config.yaml
n_layer: 12
n_head: 12
vocab_size: 2048
positions: "learned"
tie_embeddings: true
parallel_block: false
init_std_o: 0.0
init_std_down: 0.0
optimizer: "soap_variant"
beta1: 0.95
lr_head: 0.00515
final_lr_fraction: 0.1
seq_len: 2048
steps: 4246
Each number is 128 + 32 x the weight over its row's rms, rounded and kept within 0 to 255. Layers, rows and columns count from 0. Numbers have three digits each. The size before them is the row's rms in percent of the matrix's.

# layer 6 MLP up, 1536x384, rms 0.224, rows 350-422, columns 288-383
109:140158145170159166098131122115133111144096100083139150130122100154149096167068136177129109080102106044173136191122085139084086109120094101117087136126120089142111145077149113121108099068120087127167153114055157212112125163174100150084123118129197114116120128146136094142108118121093174107
091:095161171142192163134133148162123149166128144145119161175154077157114101129143179142163198112126171089166154048066155111150148142116134153195055153126082094152137143134118135160140120144096118172132142119137117085116179111130109138099157185088107098116118141126141153156131163097195163138
104:156096117104138126172161187140174134087139119166168201056119164143140136141177109192122098121123149091048124169148110060145059151049173174112179098165145106076102147123170170091093100182087096119156110131086185156102162078167145115092191140132068152126152105131055137159144115152121170147
102:117131094119134182156149106152137056157076104126108135123132153126108129157183118134087137147108096083125109110133125165107090186161134183157103059125166085131127083120122110131154115116145100135123049118128084164139094121220132145141136139140114145127131206095131159115068095147134095189
102:114140141060124129118111101146125157126108117183162174138087127169171207156116142029119166135131116098137181176135106104152146152124143138130093148141130205106155100123072117137023071097132100194147097121185140187147114090160160129117111099093090156097105083102148137202110168158118136173
094:140070083102167125097118158100153121068126133136092130087114127112206109109101120188116142133091144141118117165098132104047175105152048127121083097130157166101109132183126108087145124148137092108144103107103132157129145128094200156163192106061185181171194103161166137067124126114083109113
090:088164152155149093114091171156095149099150132082133094129081118117155110157107162151059136168126202095143113078108089082144172075135110075145170106164135115172164177196150144074138142125137114121100149138151137166163137120158095150088095161123101121107222089125140102156084142133107113070
101:164127086135127107152142161164143190170091120104124111201087154136138160126078135134149120118107178123122135133168187091136129242090122100143083105056178115177113135048174126127122178104116124113087123126138106118157165143114123177150155118074068102114126145100141166117134090131133151143
106:124090129120181161160168153126087131087155083141068133140125146122129098119133159190122089130091096159131072159144073113141164109118150126120088157145141128130146126183149100150136149122090146054110174075108138182113177117142132109105178149151158105112106101086143102104144176115068135165
096:095160157134178073133147151126114120176099161104193128122114055188142145098115164106152162166149135139108079091110121119183157180078171233183093151130043068104169142150126120153101099100148172178106061089094115073151124141080136081087126163142110129070077045155135160115190136130140056167
102:089172153161119152159172094162116117087120153102144166134126133138117148100084117132143147146121095112132153048137108195069089172133125212091140106051118102132152099094126088137126148054165114102142148124102158122102160146142065146102147133189146204087129132082154146090090164112135138107
102:098163147109131147105122179213164095159094100130169121158053135084124164215153122098127078113175138112127164168151172112132104071170126106131135129095136158109110127189095148123046096103150123100119177111174129129134112089146148129147115113073068148096139117145154123160169125126156074108
109:123170136146072120120136153113114095076119125141154091181106047140125137088149114133151170108158093104162124101154130099181105128137180101154123141104116129166144136086129088092070096151057132100148156100080085087142197153163097137140148178201153158109111113166106164110100145120129138166
104:125140071111152142085047122088151131100139104119169157141087120194131125108149146210083174112152121198141127096189147136123077208117124093126145148129153082164126150113135183142166112139142117115091161147079108178098114093131137164114135149153098124147171103163156137178183191126077155117
097:161140129133093112166072167171154093099164137141057096134099066154144112148132143118102129055114127102103116114115125065100122136121177131105133149146116189098128119107123133178120167126065074097097123120145151199095187136116072153142119123113108131134162148080095111113075088129170128147
096:148112185115117111144113120172105093137135151134106161142118101099090116138121148118146144151103145157163156141178155131171115164127062146134109082198082137072135089155145078112119089109114145099071179145114131117107100098125128105144155141088111130160145163112103099131092127131166132157
104:135094202129107125141091083158186057137119121144105130174180141139101134173113154152112098153150108149181124082153135161098181102147192112163140114144121165105146119144137167145188157096088030160096125095126140180115157113124126119105162122103052161173149121170118181131157169125151121111
100:093152094109124184219194120143038148161056145124189106088149144085183119101124178103100161073178151093112103058080145095140109083151125095077099177118140133118138144115170151135107164141080144178110132129123152157193133165132118113096137130131121094157151109159112122053110106126145138127
094:180132141151138123159101146131137136146154083102227000147124166189147113077164166108150124171190155109151154102134142133117127165096147179155128100170115160159142131131119070091147195088140107166169141079070095145136106142157117167061150100084053163171152106105192110143111106128089139094
099:108166132123125119153114164091205160075143118079153142094133183117122232129087134173096144115102179152128166123119059088140141128142063130156114130183020183103099153151137075179194148168165189115131133127112174125145161165133167121120168149151163129068101116125113106126075152163093086134
098:138181191107167092119087131124137119158151123099159141145189120165117079115132107055152110079172095140133112119169134162127123137116164151150133125085149203154123073095194136143117102122103166142159152113195151105103107127144103090090132152079129135101068071129110158146111139161158076183
110:174117145111151165124111140095078169031149177115127119061100147145115096138131155155137084136123151077109160171162095143099088130147188145140132170124141132137145138119103104097126195065135102094177102152076151104095168152145162112140071113139106126148154137120112132080143176127179134139
090:117156193100153060123202151086147092102058149160153159138079135169121132140093130148108078110119178114126183141108135188134182170086095125101118210045136067126133117123151114148174152136191165133164105090129154118061128119082117097146102139145138218148137132134183118124087144141168185175
087:125077128127174154128052143180118093120084120088094098076140157124134151090094101129096172106130118111148074157164132190123129099089112105088137121169110126121089122122155100131141129083201037076197190134143153136141096116088168073158135128058073112169123177121188162074123077110150124175
084:109119140167128133136092098154145171131101134130163101128127102119145154132181193164133131107168081099130136137089081102136130121066116148090121149116141146128147118129133192152135058134149126197074133114067155116146182079092116137113167138115098162132146083150189122168116217138133148160
094:096048082154164132127128121149149090125136119116174197114110103117135065171089133156121121110079130100116166124152081159108177152070040106125158125074088216117139147084128100156098096109112097142222102115161108152164073144109093138087130123083133120120117175145167147155113181147144089139
102:140174128067112164121144150097064176103182132171149104127120173108165142100169170204139095126124165081144140129207122081101158118139127156156140057175119107177142120126139086116083081170159114164107111140094108148154137131162171128113143111133153117111094099136074095128108090064128103171
095:108134161081138120139146102141075113092126156167060132086114056131146111069228084128169142194094158109187143197126116146106131098152093102174140125226098107107164109147139087130093172162159105178098177156134180090145143083139127108086147182156101089097152126068118098156109179148135114149
093:178079124131079112122122119106120182100118124187108093116082161203146104139078135125143122096105086139119138180135141166065104093121104133147088120059125109162082097132151096090119175173140106117078133103112132090062073099172201114077075174148122186152116132097155108160165191173209148086
112:126149156145158154098120137103129086105192154108148113149144181131122105156147088108172111116101114088118112174192148130160099161100094139126118180090111118123085175111157255149128120101143108179100170064142131080156136117145123075108150170142148048048146152189164114149136112157169125127
102:108103139090072133113103119126063192111085109125124101117169118155152164160079173141131107097031144156152104094162118123120158188096147163048126117122161084135168156071119144150163192115158163204118141157195133145128094181131086137140105113115105098093147144182149110135135069215126130131
114:172180128098144165117127143143134115165132072084139102167126104126122159135210109131114154198158121124112100125182204144099137115101112158080135162159079101139090128108097111089109138128106102104095119108139117088119067144116131155125076141111141216145112164162097144135150118162124143160
107:157183125104129143173131102141119100131123131164146127163120091061140144119111116127164206165089160116128098164148093085113072121156083080150069123114088176105139118140176126153105157130156062080123096106097107154133132094162121150121175132179130122146071121202088171142014131097165112138
100:125180144078072148123170152087116123145125126102104114127113084180150087153172163090164095137154139107137134122138155069136148120147100150124116149120141135164107128108106117184087117121127042177115147075112088117202153154144144088124082165097184171130139100139106093120131188151174165180
088:151105086078114158080126116134135146040097139190183129115174128124130147116139097154159085074202167058202145129147116130108120167091128137082134109166104160155096191163119125141155138152103137149112123128087093103158068150144125137143108124125146110120173123124135082138112170159103141144
105:131150187133151128126047132101190125124064110132073120114132162102125096124118094100164110126091160135194063140124096152133134195083127120098142159159139072077135152149116089166124041133144110161150192165081170130124103121146170120134126098114089197113158139164166110101089089103166147126
095:127166150157066131091145143194113124151114162135203197146091110120127181146155163108112076147115110171176128115139099128065128126088107118114096095138119108115112084103089081133185128106136112117098068157121146114149184090217105121111127142109129095114120139103110151027060203111103115098
091:122163101092168161087081109145188184151095127160119052117137082189163163156119107110104085056094121058201154150218122121131124090148133151123159153077101110195163082148140104074139143155141108131090091156103180102105134146196117143183161140118144121081140185088068158086141176138144102148
094:124136122152192140104164129106102187144100113175103135116171083095139123142186103103154157201091133085168194131095175080102190192170110114182131167118080169112138104125157164140087121152165118115180036087146168142136168077155183172109127145102126189117108090152106113179136192112158160190
102:101156092127127120194072169123073162128103144118151149098098062144136130130158200107113147150106140193055119080102139100084159099129089158075145109155145121082115137123144164160098161108177088193107087127134125153159074167127139151098128152106131090103135116137143157121108123121151173108
100:113113076159133074084151148138074083105137121106130077093126183089068158115132121132089135133119097181187179055125151112177140142125164221157126161092166115154123173128121090123124127118135126131100113135080124110188178122105149088071166113137120102128100102176139190070141076105098155170
089:155133136105075158089126096139107087095110138085098097146077115135098131125124116144116134132104199058150098126130116134080130113083109119126154130155170121089140142198089086119167103167136117230112122179093134144092099153120158237120148093186073100130169105105117118103116135202165162122
099:179154109105034082141079175119087136158171078142128138180080086142161121163084177117100194136116181145110110088116113141139089107124109134109096183102120149169156158081181112167144142144182129078172140153130135139112143043084103098118110121183076128172134161117147124167076165099066093101
096:182094170093189152118165161103128128128156124076129118164108127095100120136113094102177107056097092120111126143169140149090161081165147160171186099132133145173128107123123125120078131138155154163091128162077116141173123211148110136146044135092134175184141064167132090189165161129165098131
100:158172135075082111112110128110094072163143105126083094114181137146167123124097188121176119126113104096141146097163164141093058075124133113105062166150194057077156153119130175089082168132118149138114155171152148077180152161118156114105104148163136095109121154161111191068146159093140105191
107:080074149109149091176101214056108135176155053158116116148132080181117114126086077118166177088137108062114098118070153121149040045172154120118173130106103102126098099152148120139129129048143144111106100165181113094171150094164148157088113131086107075076118175171158085099138186161169129087
107:111120088079160118096155150168156101151112113127195161189178144133169139169131073115149148100083097147166187119128151138056135124126098178164106166160145069110095102135150133170095140093126123120129116109174106084110100119107179181117159118166122142117134145127138157145170076164112102149
099:160118113140102214106111098132079086111136128177164101121130105090140137120099172166086129163129119100128131162114164149168159180144130119139187099196103117146145188107182190202079127085159122114078166085117131156113097107142149087108148149177149123118083107135061121141119082121185071093
106:174133131128111092091146096155117103148157149130132158099151101132140167140057123156166102128131130145088108129021134108132128050127106115113140123137114125118117131131081106112095097066133140105130204117079129153163160158145117147169160116083121117077099116103134130183132160153196168132
095:125120120105141149133140144147111162146121114131134126143119196150097122115077111105098128092137179056153162158142217145132166133185142088133147143176086161136102098093123140140075135107124114073102068158152127158096056153141142150119176147082103097129074112119104128129210155162157152125
118:171143137086105122083069191089125110074131140124122152143111093157095110137160183127142133112174087109122178155086100095142092077129089150129109147113105115164109129088165062145131160123163140123124101130124143105194111157116203216106147155084105117117165074167187075132115093099085091104
097:174119130147109125113126129135129146114093179135104153080159127086121208186161086087137130113167199076157127203119126125157079153159175046122123093167123090130148140175157134058115168165104143088103145113117193138084182070114098144195120079139186096160153134094113102126152165128124099136
090:125106120113144089086101087152106061161074071099125089144122097137113095147180153156115099119163130133139108141097157078118136136144087140185075104112097093131102079160142175188123140160093135113077151138119126112112078109115171144155176135081156178105152144065124067170106162111135072138
106:087173157168125087119199186129117116101145157102189163133155129094137141094114114071173145148151114143156124132118064120110078177129108142115154129158148199110129123178136105183129119188152083134173123111149128080079117119165140103119090139114095079095111164135101089166114142105081077139
105:156108128040123051134103155154128117117146101096117174127159156119081153179154110143141113112113159140166128150126117134077122133133187105116097133186110132126124067123089130175183097144110081180138097106152114134108126181078130153131155117141093150126148094157151118126163204127099147159
105:160127184057114137085138173134096065124179152113129071170148111112115065114165128191167140146103085077101116096188099134143117193126189109067152156157149102089151170131172179136067057171123153125132104161106107138144160122152048107121096101095133138155088128108157148109150090117086136166
099:137106110156129091119129112156170105135150123185194078119147086139157178148143077199180148178117092189129115138140084054151104162176149168124095133166138172126131110187127140147149103114141051096167132125130087148127201099187182123071172131109117136117111121095086092127113098110133154187
101:120129152142113101124144143125063136120074197155154130112135178110112176146169101146109118165094144084133121104164135153119168198147159131104118127087118093112163148174111186101148069140093115176120088101154128111121155135115184077157172139118088105101082152106129146220147128144133122157
101:167121152115186161113142129124110112076109063073156150166089151167145102129147091107144152151136195101147139113150096113134156117117130166117138136158121081160105120129091126112077128126115106151127106159118132161138138114076151162112129133155153156123141144188149171139132043147167122122
099:193152164098065126106137152144118071142155134105202164125121109147118097181112114120146080130082131070170138085158122160163127147115154068156112165118106203062103102119178154080142123109116105111109120142076078120131142136087118154138128169139141204135162045115161101151098126123129107069
101:142081163120112131140048158130104134229151153055127065098153151104116138098165170096117140037084121126194110159126080144160165155135051110100106108125111090161161135173078079163109093150066134104167157139110159089168161126111147089061126168094146144111159112063109104112117114214181174125
105:147142103115152145143139099126062144146133124099134107115162109102153177098121147136161163099115098167114117091094164111131179105146104097145114073087107144162152103122129125144140141088191155152106149132147139161162137114092137162125136159116137090104096126076100164082119136148070090141
095:138188108109127159157058169136099075170144142104055058120128123153140137181122116187144102137114148096082183121108176114116067165134062136090172100178152097149140134125059105136127143108163116075155116101109108146171132193090182094160104149183176133149108167093103074107143176169147162140
091:105123056090102145090126142133114111138145175203158121103177118123123093160155060154159114147143166162121136079129166102108153096140114186080121120096147114037094115160073181185130127100110135117112119144170122149148141177128149155108116138120104120119158125168098114145130076185152132119
100:123134164143100100093135135087174125159131169148180138138130069101141080157125134199091144089183117086114165098061139100105139120156131130028059155162190184069139095154090161147143124149084166106093129140129128120106125128143091122129136166121108159161102128123122084093113134125128161130
105:131159105133167137086162093191098157191142139117097166117098122128083101096102115102114106097128170105057184138116169111105177124096087155105070164175100123079087118117165166102108110088129145137125126167161128137142138089104129131120098134084174144142078137110118158099166175124116167104
099:077114165141118147063084156108080136136134121123150092142139103124092211173139146135118126133073113114122148118086136050123107121135192158139118098107124169171105109112156087095134095152120124109140128105074131091101150109158130107125141147135090059109141124132095111041103169074130071159
091:181155081125167138100108159150103109189121204096087129145152125158055069132118145101182150169128186154143135105163104111114128130123118144169045150134165141155130177137090076133121122110127081125215128058104081154120144165145165167140121122146112086098177151099129096122154153162056123077
103:052157081131157115107156159062102143102127083085166123091132075127161105098100091139147163137142137161129139080111156141129179136114142123172098116164207203120126151129125145118133119172084137117118095106149113173090121111119167168132150179108081082133173123153123096114166131158106118184
109:136111146111160137127082144071179139096141136154155116129091138122149189062154079137146117148079085026113100148119159095100188117124098172136091135123133189107117181153108070086106129117129092113140110068092161120090102103067121104169164159142092106111193208078124144136100092098143132098
090:120116165195154170077132188078139075084088128167161126102144098103118092086168100128157136098124119134131107140142109135163052152145136080090123162062142105085062127147161169194142135127167137132124108114118126139158115126142119167109139139154090146126151120233135190148081090157139138111
104:134153154127127072146089133154112116167168173088174131185160138108117129120131138161118190121133116172117096119110087068067194140168125104098132140139090153188174087156090146133100142070132125092143161159138073137158087189137082110142111138209134133138143157136120144109114168081139122160
114:117108082150130088114107129124103179154057140131080126143046117145152152137152130142119129073143096101105127093051150108199140121122113113156124150112135113134137173070161096078106137099131111178123136049152140058095116033150111113144131136176128148121140135143137134131116133098170088161
# layer 6 MLP down (transposed), 1536x384, rms 0.167, rows 350-421, columns 288-383
107:107070134159157179084107153097198106119079121088096091135105116124114127096068182170120179111150137100152098127056104166133112119126075161174065141109123125124127139109125128100118123114133096150120113126100145193118133073094145116115151096073161147115142091115155209173127102113148186098
087:101169126111113119167129127136109154122131115075130078089150147107103113099082098074141107040176151144145159153123123094138150126116142147107159145203097122098109110155049132139107127147120118109106153076181147079148144168154117159159124170196083087146173169157097152120113052108049188177
098:171160120102071084120159160100118121147046128154071085165126178081089057139166110143085156136118134127166123152137176162133094125072134167118066161167142126155106084173152105078115134106119151142126179108150142124080132127152119058207140126127119123140126126122167085224145120162131162159
109:160159097137154099149118193132127185136105164103106122130107114142126114151132195138084120120047157107129137137160134138131129126132127065112172142163133135145140150145144183100121127056095208159089115066122112115159110114139161134182173127119138131092143163158144108100138135152127097173
107:129141090130153152118121109078128124151139113080095090111102085124096138087134103170095192014130099167137067136081163116116065152121133106166124128224091115134091094128120153169136115137166063154141129112167114175121135116063106139140084127118108137157047137151059080103165099141123089108
100:149070193056127134218112143093106120095092115125185110159127084132202117097146104075160135150126151085128124144136135183067092066118110108132118145155140077111134111144081119092137147137131112154058101158158183120131172090122114104144140141112141145102060109141092107110151127168121119153
090:130144127153125093087102079114156126110124124141164124157129117133126146159204147095135161089065127095122125141129132151194154151184131096095144114149122138131215134153156132099138237133132110066085088064085129080123086143119105138171151130128144105125106092100136138196081058137155175123
101:089063128151157149095094126072132092084122140118156143161179148105170134107153137174133140136123128152171152124141106140128119106120120139215131165111116156165073107120079068117184147152171186115171131126094154099066099112113204182149151129163143122128057180150077154135164156103130110023
096:152085138118107198151107073103140185118111140125128171101135199116136070090121151187114124159113108142135102149175168158104129120113135119122199135136107137154123096163101156084165083150151107089121150113104117121147148132149177102121142119153096123138072076125114111135168072209131161092
104:161136147120116124170154132160126175168079076098129089193143109164134131143112176083154123146166131110197078107047066156117133151153127133083111180168097109183217099092179179183104143148108134174102148188110113067178116171126155125162103159157152100086079138121110129109171125110109166111
103:109150134148121176137111111074087158137185118173092103144159133049109097045159117125121165137114179134089169147118118147164129089169122157164085115142175108101144130052151135122155138124108117116156158178080112084137106140160097135169140235082140117148106118082067117139125125091164154153
092:131123144114107093104153131137145159068147161123105166117201143171146122137095163181140137158101112153104111141121094109122145117103124112168124160063133132100138115134187110125169148082143102084111119119139184074160120129092147132124101128074114197118169107106116120102139191120127141122
103:095125113166139180141230101106156085117136110141115136119127162118145115124160119176135111166121121144155172174140176108128158144079060101132094206113117084139102106144118193131178114116183162141118167089119158115090105036084107103063137107114081184156122106151123148139148144127107094121
102:176123156170137136146120118155135091190132051113145062085161164100142166154143087098143160130109167115120077188161115139132122103140087118124087151089121229181128135128143142069106175127148138132119128134145064098152118143180096139146127128069169060233161149133137196080149097081121107170
100:142083097096108179100119106174133166098155144149117109148104093065140134124144149106118125122110106076099109111180106099029127233165153149137165151185052150150123122075129094153123183143098143164162114045158142129153140121153098155131090165129142167173151073111124096120117155084186170104
099:092136154078168078119100197137097132152156139146118138152119172106104106159124120160133090083130125104119179109058072099110154031147158125184112155153129140144132107148128154092138125161096120146080098133115164127131096120097144146136123183117155109110119168148141177108184131112090139115
099:120065086086113115169145096072132117096167105127143159103051098122096044109077059115123135147054136055118112171146137135101121082097142083132102191165076073080086112188095119182134090113136186123117141069117133118123155138068090106127119168076144118153153153120136111160117119157128162090
095:117186103044110153115149158138175181137106145164142181133106136158110172052190109060157131141179132133093146108097054090081130139130119191072165092136101124150100101117105135171104081139114094126124149123151148148136184104095188124085085149105120097167118099129108149129122145154173133168
092:137179148126112101099111148181127114106163104136083121124133160153127110152160079088079150159053138120094073085117084119093140096161148179100090130141188091139105149151057150148123134184150141106124107165114149066154095147112100106125123106120110129100120151117139147127170081110117118176
100:129082071152148084168191098125113130152135165130200149156143141136149119127095104111153072108087140138158181092130135081079152119107161157208124049145115129095148119151096143136139101114173130122149093113150149151142179124144083104099111149049133134169161145152122132129147072123147108108
104:130147106141090087080101129139048072153072126120126131111165164183134118125078171117117134128114131125154112080113144131103107131147121171108128110118155161130114133089181058162167144152162097145148170104098133131137108158097127174140124125138172132169143154119175158184062186108052160081
106:146134188125138132136136099088119125087098180106137116141128062056128126108123125103148174121184092060137136125133128121098073107158127182085144099159142133139145168150098064197075124095097117135143096120143156120147168123131195129149120080113107121211183106108156103184132103167187101095
103:142162055114115134149135155138167098197069188079086177125125169057207186142124161074144130137132065198133137111136102083131099145159160152096157101151143129089160149165151142099118136132127107142110119177184130188069106078140090065115126110169150107180090113133092145131069181123171159120
103:152181140103134189120131142142134171118086120065196095102122129077124127113168091084110121076108132073103128071086195067112125109145175110138132178145074117169097127129110109112128138104095100119172125141130118121183112167107122088125092117145148111077099112123141108113177102159213127117
086:115135141082114120165187030131172089127162135136089133123167133069104126104170133139153116094121147143185207122097149090155109137062129088158155104178120132099192078181149116107140186161142116152157127111132116129180149116169125146148127135119127103078145169129100107210125119090114114121
093:131167147119162142073126187125125086157185138184123157092151115156096121103119148066088150110162132138099101131121080145157167062155164147196128180063206087081064132116137107134087106065152069135191119150118096156131127157115151127135182135155142156137157110104128167122133119035109142067
092:185112149152099076095106136137115118129062135147129095134171137171147097105110123102170177128108110197110144155114137141156132145165191145160111088123146077144123122077101104170099076107125153134100047084152142161100122096112149061095178123138128176134133103139143132116137098200120139142
107:099136132201068150164124169153136084146156100165147100126209100133126125109196128128099179130142130147098121150115141117173052105152104131175126107119159105106102118134137159142122116135066141166151120100118145084142157081079106120124113125137116071154156111143165091161151101141130151119
105:150111122114185133125132077157105134115174132155143189190143187106075176095140145106155071111176126109103150099092111068191184190084125192128133173113110133153100139105111077146117103121151126092103141086200156092104185127069083161117135064118104121128164146155093083122079155145136102137
102:169126076147122096052119080096143094117156136141146100112175110166088132155143100104103099115173129087136173172190101145134120135097159158102057159052089168124087106187147101130099099151177162148141166102129153196177085175130163112151090104133140113114152157094184095076157168158121104153
095:152151100138116091180144130078131110101186070102112148124141096091134102138073110133111128175196113102120155159128175124127158102117163138122099130107126142106120061118108163118123071107076061121125193125080077178149164110161119127113120175069170143150113141085166078046162091185124085118
124:157179159111089150076121183131117131148106164085126086140125160107121151145044100107172149137140146096127137121153153163152122136160153151093131151109094142188130137083081113139092140100085132139127116124196125091094129111123190100047067116139106122181126125165120074107179120109100181152
098:064178123086128134142164166138109163138188037131136133114085151119119121140111086179116120108147068122127048110178192128151086110062134121196156198090083100168124118170117132021123109088189097173107081096156147138165076111110142130116126149136141131142116156146114098126139148096116107133
106:096098150148192147110146132133121106091152135152117130161116112190131117135152136080156155130142119070149164141078139087150141106117178151085145095140144135143171165145128172112091141140136118178151125121103159082112105163136124163170146192137083101142150108156163101108065165168164136096
094:122062140070138120128163146150154150150117119090134151085106146103091090139164101098061133073148131151120092134115136119168101141118154089167163132133141162168150168090131135080152157135081220155144163101151132103102189126164094160153102157148096128109109114133048127162114133156106165116
096:078091080179118111176075103120136143125138134151118135096082102121102148106066143147126082116156161160080131130146122078058104196150112184063100166088131114127097092145110038168087105094156154143117154166090165117053055124116171139172147138132131160148140213133153085117072074089155110205
095:126142108130076115096105108225147146092140083125117025139121100165104121129147143114112122168136106111077096094133133162117127125184112106154180049177140130116132143109096194150090197127111135036172171100083138091112131173149137092162095122120144105156091145111151081135185089119125159121
103:131131105179110165141144107051114169108126076141152142131153123156143118124130132174122118066126146141160112212113121097086123084138164150106104152097116208136162170169159101074152124097180071137134146100172111129095120161163099113150171086142143099118093125116204113104098111145154097152
097:091158146142068162135121151103161102099138080121098212097090129113171175170116086149123078107107118081152118126152069130090123103088131100123035103105160110076143177090151158113178071085154129147130131135083135148136146093134140146139078109118165048170133135099172146106174132131092110096
105:147149158139152139110118159077127157125097118094129100147129080119136096146100144163108136137162109116165115117124132113075050116039092162137099061065158104120116170128097118180129138114152138144081182092110111120162146105115182130096078101161152072114170166117073141133067136178139165128
104:162181190154078059090154111105132133138138117162100150148127136117128114175127114129114117150098128074160114198112108116092102107137114121149135145109154083145107153057098162143118112118101152143113081102189148168128121137120144145124128132084124139140109104121136066126199044161132172134
104:112160095081144100103087113084127127155145051145086080129125139107145122167117061108124115140140117130160087123150185149159116068181134151064124155087147045097146151149129120131164168119102089174122108119089138119101185155110156125110131089138132109103148088182152094154170135122152174109
097:087175198130102191063090041141167162091148145069173101124175132133163126131168102065180054170102124130212087149183096141151096099133109141131093115134198123100134094140097177102107148135140191145111141151097154132178137148173112114138100136064131106178147121131153140122136128179112136127
100:168113137121127132061127086129120127097069106146128100044194159051142113138128108124132156150108159152072183119125129087133111189122238129111135133147131132124118142149078133147108157182115140047121139129104161068164150119099100088142134112117095076134136092135115141087123112130101137203
103:166090131045192144096104133198095176181142204147115148146064139129143129073104110160159127164075126153134096160129095132074135101172123115148187143174142148087154060116061169121128065110149106154082148176174162157108117125130087169208111098109129145067166153144123124149123148120135134117
114:132112112113084161171136139082088145138142174103168147128112111066099142099099107141194151103109107174107043097165126116095145086176089102124067089100120167098190129116116049081136107094166119092123150162126165099109116172155138109134085149138090171138136106204164138130088097120137102129
104:097142108159102122103134136055168127193137101098085180087086100190218136101092118149081093127140135163153097045162158132144126154065099101151204111115118113094148101119108101120116055091164144199115085153096128161112052109123130115179104157114113147162139151154092082116091167168123087133
090:152078128139099151135106095110145142142120086155093115100150160073174181160104101107132135166159079167116091143153156097102123123120164119141101145137125060174163111115105078124118188156089132089150178115143151085113095136101072114140132075160116142126158176127137154121103148108158164085
108:064094172133145120161122134097087161106116117126093113132111109154172073120099095216151128122131088127111122172148147146108152115149105135163071148082096157150089131167129198178083136091150117051074147126162111102151133110129129157116096117171132101164115169110138117184125150117120081123
100:093123165140098103130157122120159137100131175198170168123148088114171142110118095145143124132132142125170141109131153090138084135109116137141167158150110091151147154156106144082123131136165150148127092172033144118123115120136143108132107156133133106096126093141109128131123177077132074160
116:139168088084146153097135114089114126105130122136103138160155099181111110086132100163062161162170110125144133137152143086089127166082089177143156132136149125118147070076173074105142153103090151151132139116118150136152153112140126185116140164155109148156133101057160160069108097147101128097
098:155104132180124140074147149173140137056167091145115143124164134148125093086082147102164102141135061122118135149103135129132128137085110131134129111074089136122091095091124094176190069099168156122129133138100127149071135122149138094095155149105100212115110120139059146147081133086068170156
096:100082149112074102108120126103155097093086154111131098171158120147092118166152116130123107172140067099111090098125173180103146136129167155141135112163158122142154100127137137156170198126136126125091135146123152121123119093194216140114136087149151143164154121114150153141067112173128121155
096:070052145131104114101137157118093140063137133141151119161171152087109201087110114025099115140138115141126112135109138124107151142097086100137124129118146150163145128154146073123094200157154155112194130186122150123112075145118111110180172118135092109111096095141158120133081158154107107129
101:074077105115119190098132117150124139120124161125156082134061117142097131146106145165134085131176116105095138159141149138108075134093141150171157069060108144140131083170113114098140123160181103129112090115151127117125113076175151101141126098120073087139140167090098148135132107157101147153
095:147159117110159135205129174153109130134128119132107084147165089097095114159098137112068098177183147119141165168142144153149100093144083093129184094097138163164126100120086143085161086113131163065147194173117123125159076125164105125136144073183146073155102126164076092144125119139095154175
099:106119173121125109138107133116142077163110161154101183112178135154164089061155173155151177089113071150106161149177142097126167097152146129127123098124163137134079119093163148123101168102086154138173106101139094140184210087107137167163149111117055145124179112121115113089109025161138058133
107:107191125148169091189161179119102097162149116109105169160105090137112147108125140088087147153109104118085102168143169127164151141111117141101096118125142121155110112097083166135132141159116127090183058086166153074174144110165151183181136122129114143145066104179128118151108130096105138115
099:123077112139145185160143134159116117148120088097111163139196134050087151167141159127096115128118117148103161113088169165143164135115143056168101074068153126111155176212160169151141178153106124141112165106140100097108185146139044072122149084150060154054136124136150130067132095108146105124
097:070134128159099083129189124213113157159115132120161112133142120166153134141125096135101112134095159081157130111088119133154116220176127108082127151147095081127146106075126166086140161081091127143120109125124112077080119110126110117144123092131139088084124065118135131122081102103156121075
103:138106142055148101111116143113155133219111145114124131083209138210137149092128101051123123169135135057117098125182058137091160125099087131105107083159157075100136116125111119137188130153152155110123101095134108119074072183118157115154108062136162195144119120082092087139125131114153110104
098:102064094151067135058156109160121086087130110119131136127163124159104143114186115117113122152075109150125096151047079127174132134144106103149114124116174099109142150161103161132141155105122128144142114150117107092086142131087150196159074124109103154142115147228130107138143112052147175113
097:101055128153123080105133138163121087112190137086140152118101149194124100183127121091147106149099130104078085153093125115082189152171130171124176152067108177157112098164104127212139178113152118117182161061153175085163101151110070154135068147177147127136141145118102122101117118159140187111
090:122126125143086091093102123174188138088099106134100149166130187151108142141116137142119081127160089129123095154114143120168132087140087120111074092150146159143128170080136099144119084079104130171107150126107148100111186143131143140106146173107149095135091090157109154173067102131124141117
102:126099184106110124104102133142065108146170185102103096138178172133071128064175093087120169203128127114163166131090147180157145188145110176189121112086155130156113114128173105056061109128126093134138052163150104049147123120108131110130129188107136156165084193162097121096130111146125220092
099:156083113111150122165153128181146122085125147160110152142056123135178166117101105123117127140151178117083158151141103191128123126122071048161117127152117100139136117150129099075120156099125106156135103107158131090168125123153127143165115120096103113075155123151109111125117132159131127166
094:118145086138107208210153094104072135156084142160146129132104119163067097125130157062128142103079113074115095148152075111122105152079153106131132127097098114134130187056104097124092118125120086154110106058182125177077095148128127094113137117085136185108119140117141115156137142159093086113
095:175180144130130114147089158158156178129136115125136133126091120145132124121123076145119064137115078130185112185104124163105124107139054113107192107175129147144061110155120172140138113139145139145077122100142122125120137135203075168145202087132153113165124110188149137137128105100153133081
113:067125166140000125151120122100146107163150096100144160169125070122113128157179159115125129112102136142227130124186100095143157122126157123137093153107153126105080106119131148126138130161081132180190104085111078113172148140136070110095087147158126105113079153128148181130146131112111080101
099:105133174144123140132158153074163185156162122112111175109098131142163202124170101138084133112166154087108133125163072131127180098103117112176144124151112135125155119081132122098150086091133128125163086072172124136113124153075138108130143071081138111158211166010142161156117138079116126066
098:097156171138126139140091120158151101083155147187135167167133156164070113109168147140141124126160120117090148124061145111134159119172130108114074113119158136108137075152162128122147161112119118115115165149177143087187153108172098110121100130213095104186186115126218135126130121166104114116
115:132111166077087117054067164130104117110116147069129200106131169099159153141083137113142071103173135121105152136149106085141133129107100130086131120188080168174090075117147083156155185116128111109147148121084162137125122084099123170099149130167072186133167122118136150098158173117161150136